Weights of a small transformer language model.
Size: width 256, MLP 1536 squared ReLU, vocabulary 8192, 23.9M parameters.
Each number is 128 + 32 x the weight over its row's rms, rounded and kept within 0 to 255. Layers, rows and columns count from 0. Numbers have three digits each. The size before them is the row's rms in percent of the matrix's.

# layer 3 attention key, 256x256, rms 0.0834, rows 52-63, columns 128-255
089:214095135127117189106192083126061159145119120151167111124098109087156091173116111106100139102149134181075133156121134155136099096112108180114110142139118101126132183114189133184120122162228114053122055136139139149141157173118097089135112139096096138150145128124178147101086122089103107120074162122094134080150095127072162132128086130094177151083137093117172138113100104097104134119171
092:127157131118119174165212134147125071150090128165156097166119193157152177150117129130172081165168117175092151118143130191051132156089174109095115097162117178137152144092201152156118055101158089144113079162154117111102171191099150067170158118117166108121178163148181149147117182090116077183153170147118125202150094110097146076126166103106132132136180105110088068102164107176145090128141
080:182098123147161133020074080152091119114139137116097100133062071065101085140116151122115183063089133132123134142124208150153146131136136153142133085144163112137084149179157156116111148118124129051105147120131145133151086182154131141091087149126108177145207139138183129101107100123149090069089130165103184091118146138139101159164135096118136102110105111116129163129110133052110135099164
098:155090154116111133133183102175119142137102159156165172142120055120153132119089110120127146128126113136169088119135165141165148187082046187121094184118128147149174100134150150223151145113196194079103110141102181178142132063118145160122085167092113098071105128083141152123116177176096109122107148167142106160128134075095104138155108103142109167116169120055142116128123123094144133117134
096:145155136049109179120156100137091148160145120155185105170035092134154095117112139127142111106173138134095137161143145099140126113127118081135151105174153114106137151134144131147128179108119146058167077152100152090079086151097090102158098113154113121093070139144145110078137163089079130127098110159099117104122113178061170154126090105161131129124100111110148177117143163080111156105161
089:108166086138156089119119162067167161121150085115124053140058169149138169131103138161155124088166088071156135128076142117159122143131145173154106106136118159129091131111097110125127129073074048113149088126084135153160143165138124078154106108156153132098207105178121134113169101104184116131131154082176195121082161121159103102129143128141110145173154159152094065132167131112155139112089
092:107156149153144128127116192104128091118140084089090136101062227148149121094095092142158173140091134163117147111158133117108157144102152117112088139148203095157141124114132129126149131072123144145094140114145092126152145125146149091153096100165184138080124140092117143074145102118154124197142107141204057200108168106155126116134176118078121191107170168160105142154113103150175153140091
081:160084148132175124105125099166062213115085025117094174148104113082157114116147159117105140104160163141162125143150188098179101062146121100158122120167118115176146155172086104087118123178122167151181108091126143143132101068158128121087102099128113163156097104079138133097127091157071174105151068143074118100148106181134103160158093114197150116110111123136122165127100141094098183095143
078:109162129087130167181151130147164098141066161155113118147064097152114134152088124160117115164168182177092115128150118094143196120129192123117152129155106126098168131071104102146108139156159124166160153121173155131071121137089188120084166145104120086151086149069103142205075111180089125100119137154147148097120181137168149104054189116166173109126191125111136150122149092164124131122135
089:116089157162134046146097172117150144132177103132121109098104159143131096133078122172107161111087122144209078129163165134067098055090144133090083168140137133151143110147121167103118145101161151182111182080153091180144150146121165118102148158142105104168211154105090132107090116085147138153157128139125137137100116076150106128217176163105118093059147111080091126094118106117185138150083
088:123195170148108126124109115099154092145089194166168165105086185202054093110129161124165085158125154175066150088170093168076179136098188070165183100157129140120137133143132138122135091130129151090141249147131110148135154179085178061158138136073188136087135124103147115158134131096141083185109158159179141122131116136175077104110167108132100151144135151087152113122163112181144101099138
089:159175096122162194135105144072101087146127159135096149042166099151121127094052098120084131111147092167097122133125141095117141168111118136131122180136130117143139146118083143143101146153132111101162102131145128203154119173150112160137106118112135151107146158090139139187119087116135119137043133113112151101122126101109176126126081152156181198081108145146131122120175126187144176148130
# layer 3 attention query, 256x256, rms 0.0859, rows 53-63, columns 128-255
092:082154163114109171106108123120033154128091173121148144178164111116162132111124077123156150100126091153121161160119172064150123161126139176149141146116088142137135132105126162075155129075140155115105117112114108066106114149139165149137122065163144172128110165144120083130090095180096099036094112087111099108116120089098083124130138123149182152108151140150116091118128096116091135092141
083:142077108166141103142148132120132122081076188105114157114162134175154092090148195114127127145136200171132071140189116118105148199134114066156171109098156137129140118170104083154156185122114151180146095133102109148123140071095165152110152134061127159132068135132126086108152150125150201205101165137133180154135128129125171106101132114092101117161081109134152124100128160149163138151070
096:099091124180138098119152162093139137156156130110157174139086215150151140146203131131101125102153111050146153131071110137088136109190166111120162087118119091130084110102152137093178118174159080148162108143115114057102131199156136094137139143142156117182165120117127120117148145114135171085113190098082157061113080164106164077146119132148156091160109094142105139139092112162145088155032
098:109147103130170198151157182147174120116178148070164148122108167143090139134127154167165182175034132060156098146127106117092184120125212042142145120109185126160145152119140093079151151146137152132133165126153119104176116085067124079101081144140104143220142097145109147065146169101091134107132103138146129132089110061144079084162132131089129093157155159114131172124150090135088160078132
089:166186123067137155105145151173120172131158085096140121170123149186090130128141125097200132130151153130101148104113182135170061119085132148104190104116106129140107100164066178069111156130116102106087125099178113101142079099117124128118171067089166119105090128093161146142096102103168141131053115116149149135135143182090149165127133155065141167047167093125125119101151156137105149092171
090:201162083140127123100075111157105143202154116155139169147097090165101108138128155141106134149111079091082124125076110096108096101134130182130067149135104170157177138145155123082158076078145150137169118108149155106121102131093096096180132156071107099081180148153201140145120180069119118106076091153081117110153141143118133122178117153121109116106195079171165142089130194141109175165118
083:131092125150159144144155129116166111115107085110158118074166135093115101106157138172065138130068149111174110109124105086112174129205166065159133093120143138113142125139135060144160172136128153166150149172128149145144147104079110115116102153125034131154094180118139138085146181076082125149190109166167139094079105133234075132115158185088103103120103169120152164096161157132135103176139
076:088108153098136135205167129093156114112071159154128211115138133164118113161070081153098075064133135125167203190179101124111140134156134136143132139167155131125119153121096065197094203091139150090197111154166109142092197136126147123156125165159162176117114105155096132143147095147121125121129166154127124137122192126143126170151149126176156145143076183133163125081093099073116063149119
089:173118092134112089102096180122144156123170117122074150113115100159159145119185117110128117129106083150055100090079126190192061048189063197145113162126115137097125115106125065126160144113123201115128137121186097181180061148106092085136105092157107113103093181096119067122158183114114115119130176147124107059117133153118113122114089153108084074114146053135146158129112157118134128128138
089:116130147149115145116126109156116109119088133101143127142154089060154117129119082118139154153116112227078128153121171060157095176113113196155114136147153164097154105095119169176100130119148162161140092164168127129097147129088077173113110085121132121180137091124067157155106105203133126048150164088169098130160137102077169138133133128222132120156107166157141158092136050162132126154167
087:063185205135154177128128116120116161099154160103088135117108137150146098125122121060127123127182155065069104111169070184119139113115077134082160113164121057137103168171106148150116088121134085114116153141119130160183102142169115167109093153106151113139181131179119092163076087104135176101100149129097113116127095169095121095167078143101186131135153160093137181110155202131144090163065
# layer 3 attention value, 256x256, rms 0.0838, rows 0-13, columns 128-255
096:154075093118123105156121158174094144100136104091102123098133144068138109150108122107109142138102156064141096153147139085121146110119081086097110102093134059153092138090046057133158068177113146142111113096081132092172133212121137126134155107144132111106116076136126176096119136164123121123098098096169185109179117053177110138077118121123173153148129173133151187188148118107171148084146
087:056160175156148117113097062147154099126134163159138144147134111103146096148141133134154190166073156113083110169153164129137203130124124130073183095142132123117111140115124114126110135145128166129097088150088087124115112134165095146064155120124130121135101105162136115099142152161158127109132147140116139093068109143125102152139142107161170108167159144101122144156139082177152191121107
093:095182037112148146120171142121130127079102084151112131140127170174127109116173116158098175117147107113159109177098148094104120109116162049126163152132155115160126103048101213106108180124134087149116104125166184114095150114111144187105130180186189096153194179108145118137117094141119146046120145105119158148116110156094151143157137134190101162110203096142126085077197151153134132124126
096:203140163144115142157087104137106100220140136164155129137073122101120141153058132171123093176133090104103141163176174116166129134122145142066130147100089154121151124159114148110154131151139078137138086141121086107074130153075112101114128135107130145111102160134143131143136102054111155146131136070142164123137053150137115185135091149177116117115223113123134170118168119186116153127133
089:036090112103124110064140116128191132125145143113159109104145121104168106114151144131147110134065131147101176137108168062110194119132127138146159071173156110132154151169130073117066165142104116167143164172116126092116094130128131156135131144212113094173125112125146163133115124064079115084112133103114107119175128058104095062201142119126130152123175153124113135119117135067149128130130
096:134122132106065112148152046161131159165174156164142048219139090118053112125134082134135067145067137218147129144140104187090150120130104141129182117173136188070115130169152199130098165108111170127091142075164186160120094091140162091143117114115150153112070183125104111137147122091165124136134132117167107155104108179099146132161132127075141125120090110099152069127088142124087095085179
095:123143084122159139159146104122102123074113123145114177145133153106104151132185127181070120101166156110136127126052148096148137125081158083127126159097148105079133103118063181125104151168128138128104092189099111168085083129122152118093156200138123124114100170152157156155109067140152091113169180144096183117059099134136185197076127137162123091138155127114156136138165130137110150135132
086:040111102127083127120151070178084095130126121120172091129111133127147129139159111177119107141122136126124109114163116110112198174086069131137164121151124118127130136158145088128141166121107083145133149248116059171139079117179162113073136185134130099173180098151157143131175100112138118107083153103107177112120095091130060115166118125107142147165223141089130101093184149109112111128141
094:157118169117128119111082186117177159191166122134110132130148114182111141142128133083139156142078139123098116116140145151123132139197154074077118101119103131173185133106144151129174143124125200140144106100130125077114191144107151126111081086148135153170112149145110144088092160117118162136144082125121056104164115171079097139150161119142145131162107125128091160118094154106191204150120
097:100112102132124196072126091116152141124093136114100181072150128209133129148169120071129094114131123115138167168169107113139176172109135127134134135109144114129142130096102156145162108103066119137120109211112088085120160160118150164101083132129133149170141152097148159055126128156139141185164128092086140180155116081094086124130155080120094142118149162093098115058169119148146050139145
097:153162133163098156120097096110098144083130130146090122145158130173103137207097089130104168092102121156124180100057140112160137082179138086122090160105151176111133122104155205143124151112122172154121136124143175064182191127084157086147137106180124113094085167151151125146155128125117129124165178124192109130167132100154118114146163179119091120098110102170171103152114097142138177113153
108:149121155149150127158153158161199145123121095101193130091109139151143133140146140130144158187121134076187115128129117143147157101163146089102163103078116127103160142126119093120119124148100101113139120122048113080115159100103153133106121202114119115186115141161162164100156150125105122071170142146080122112141114149139178103138181082144135103179186100138116154127134086187148139109095
088:157124163111146117124127187104135157115122129092154155137101131150163122157074137093089156132088108115143120132164062057168124178138127119152126120111095106152177115176151147075093080138102120124143179122131191112110149091123092169107114164126111143142077161072088110113164155119112152162142121127112087123226142075136136084115103165156167137105133047180146144160076099105098132163167
105:193115150192110156109142108161126168201136107127140090116088164178153067167144109165112101165165067202152060154125166089140150167075114152177140181185143067140192103101156158150132127135112128074130093155158087106120094097179128150140135097170137163143117103107100123082135155123120103141147113156149082122097106155077121193114127109154071103148141131139130150146113098152147180085194
# layer 3 attention output (transposed), 256x256, rms 0.0756, rows 0-13, columns 128-255
090:148080073144137144101134133162111160140135109150168151120163106105112145126124115125111154126107112095131142144185106059153141157164132065096132139077198114122118126083125089149167190199104149122073146070125122084103172226128168139145195112166106138103136082075130073097116171157148124130115121103095117148169137078152088161100073152117203092111059165070103198188140089101115129169153
095:099106139116136128103136062113130090142102143108166108158156142123105145136084167092161113183138168115143138167130110125142172143111136133147146109127117062127137147117079068124116121126128167115079142165102126072129064090129139178117135108173122167157153172133233097074120111155126082158138125154033188088089128156155138127153111178162159162129183169158161172150165115126139170107081
095:095192146190151094169133178103133121089088118141129116142114149096152111139158166133097153125123155129156146172109125148134097141146164109140180153157128141179130051085124155190114188172096103116132130161150128128143100093169102210134149109155139118084145176082145132129129124136104126139124100084152171083065108184126154165094099119141169170135145117133114088099172108167147092109150
099:182126135143116188115102063153107110192166204203127180124127073098153108132125134141122117153142097128145154162150111125193176156103120136106160102063180112116084124108102119108125118111141139163129097133080136161124070107088177090096090169096121127100073152159167142162106068088108143115091144110107142060136087117164144117136118103153135126092207070136155179140166144129163170114140
089:107075140167086125059145118106190104109190130135166114107150153081146166153087118097141096142143134119070151158112114118160179151146118091178114129178171126125120205129118119111115144132166112195123123170173113125161161139124108152126133086131133212170102100099124154112130157084148166173175123144117133204141148087095111101164144129074139157155090161135109102124096152133138121160151
104:157134155108067163116172101083126172090176150114129112208096084106138075127132087114111121149138167159116113153144166165121150102128121203075099091172082192051107123136174158085108102076147130143130147138133121154124119124209113086121134113163165117140103191143116156159134063081162109133079137144149117141120098164088113104202228123089126148115149105195091020111125145112099160072115
099:160174128152155081180148109136078067157081128134109191122138173129116089146154152137102101131134130126151134126143134154133127115094143111116125126056101091144152078125105108193088152142083118141076109204087159164134050095113142165149142148133146110098109191176205134108121109150109108087122176108130190083095093154128159145070090092124116104119218113111150154110134100142124133098116
092:113080124129130112091126094138116043136160107135158119125148133103132139129124130106101043156128151157125115133137104113140164108122115120159084141170149053171174132134077063111095155151145153147121143177116123145157058069152111194116146130094127176165170127112219171109148115086132143117109163152073230126077109114155098145144101127111175150158187191155133129126214139132116140119136
090:118109130179135193090103132085190147122170135176153151121144063144165160110125138128168178115137152141126142120081134069123163182198093134125176137133146112106082058126135144099129110092113129139115146051155094080091198160120167155114101156186123158162157121107053067120097102075067125133099096115098083111163146131135136099137134171135099178118095107128100138186130130117176145164115
100:136119145202137185142140095114149172110119115105114138075126129166159179077163127062131102122172066127114216202206115118142147157139098161171170163163125092142190159088083126132132105138033121130170119178136141136140145115091153164127097109132117165126124157127165132088172119195150118179129125104139140115143145162107142115130104122146147184186116195130079152123156135116123066149149
097:145149163129111146147102078110155192108090141170091129095127162104156084115158107140087153109144125158116182136134136175114142114151069144141117201124152164126105109157166131156135133101121097142129115135144189116141192112119145097159158135221158109092063177160084120167149072146137080121119170139170120199133129124125071158101192155089095084114089106140151080138157154121094106133140
112:133099141131140151130124162145145120122178163153131147112187149192116147145152100145126109122074106122119137162141094134181123157147151088140154067049180175118120104080125126162096161127178134180127081136121134084139136180113165116139120162076120084187135172153195097100132172120127108100148089050138107118124127171144163095183124082136093127182160115149179166143133132154148093106106
091:110101138101109113132102149151162159093093130174093125132108154158118131125122108100129153121084085155138093124141120127193135177127108113148157140141148252096127181130143175092109133135160132193142098148130102123097181136107079065102147151123102103141056121118081132177151150145187158139132100113176064178155136120094103147132171106102134106116102088134138129175090145174132117153142
106:155136124115145214136162103138142137176104100142132120184071100172164108117110175099105108170192144152116120162142125122114152129115171170173192166131150120110131061153126109084146107134117127086095090211135067104113060059097169147134142155122122140172073149122164089123114131082157118094130154163149081084098103142138150180102135068146071103136157139134090143152127104183122205105165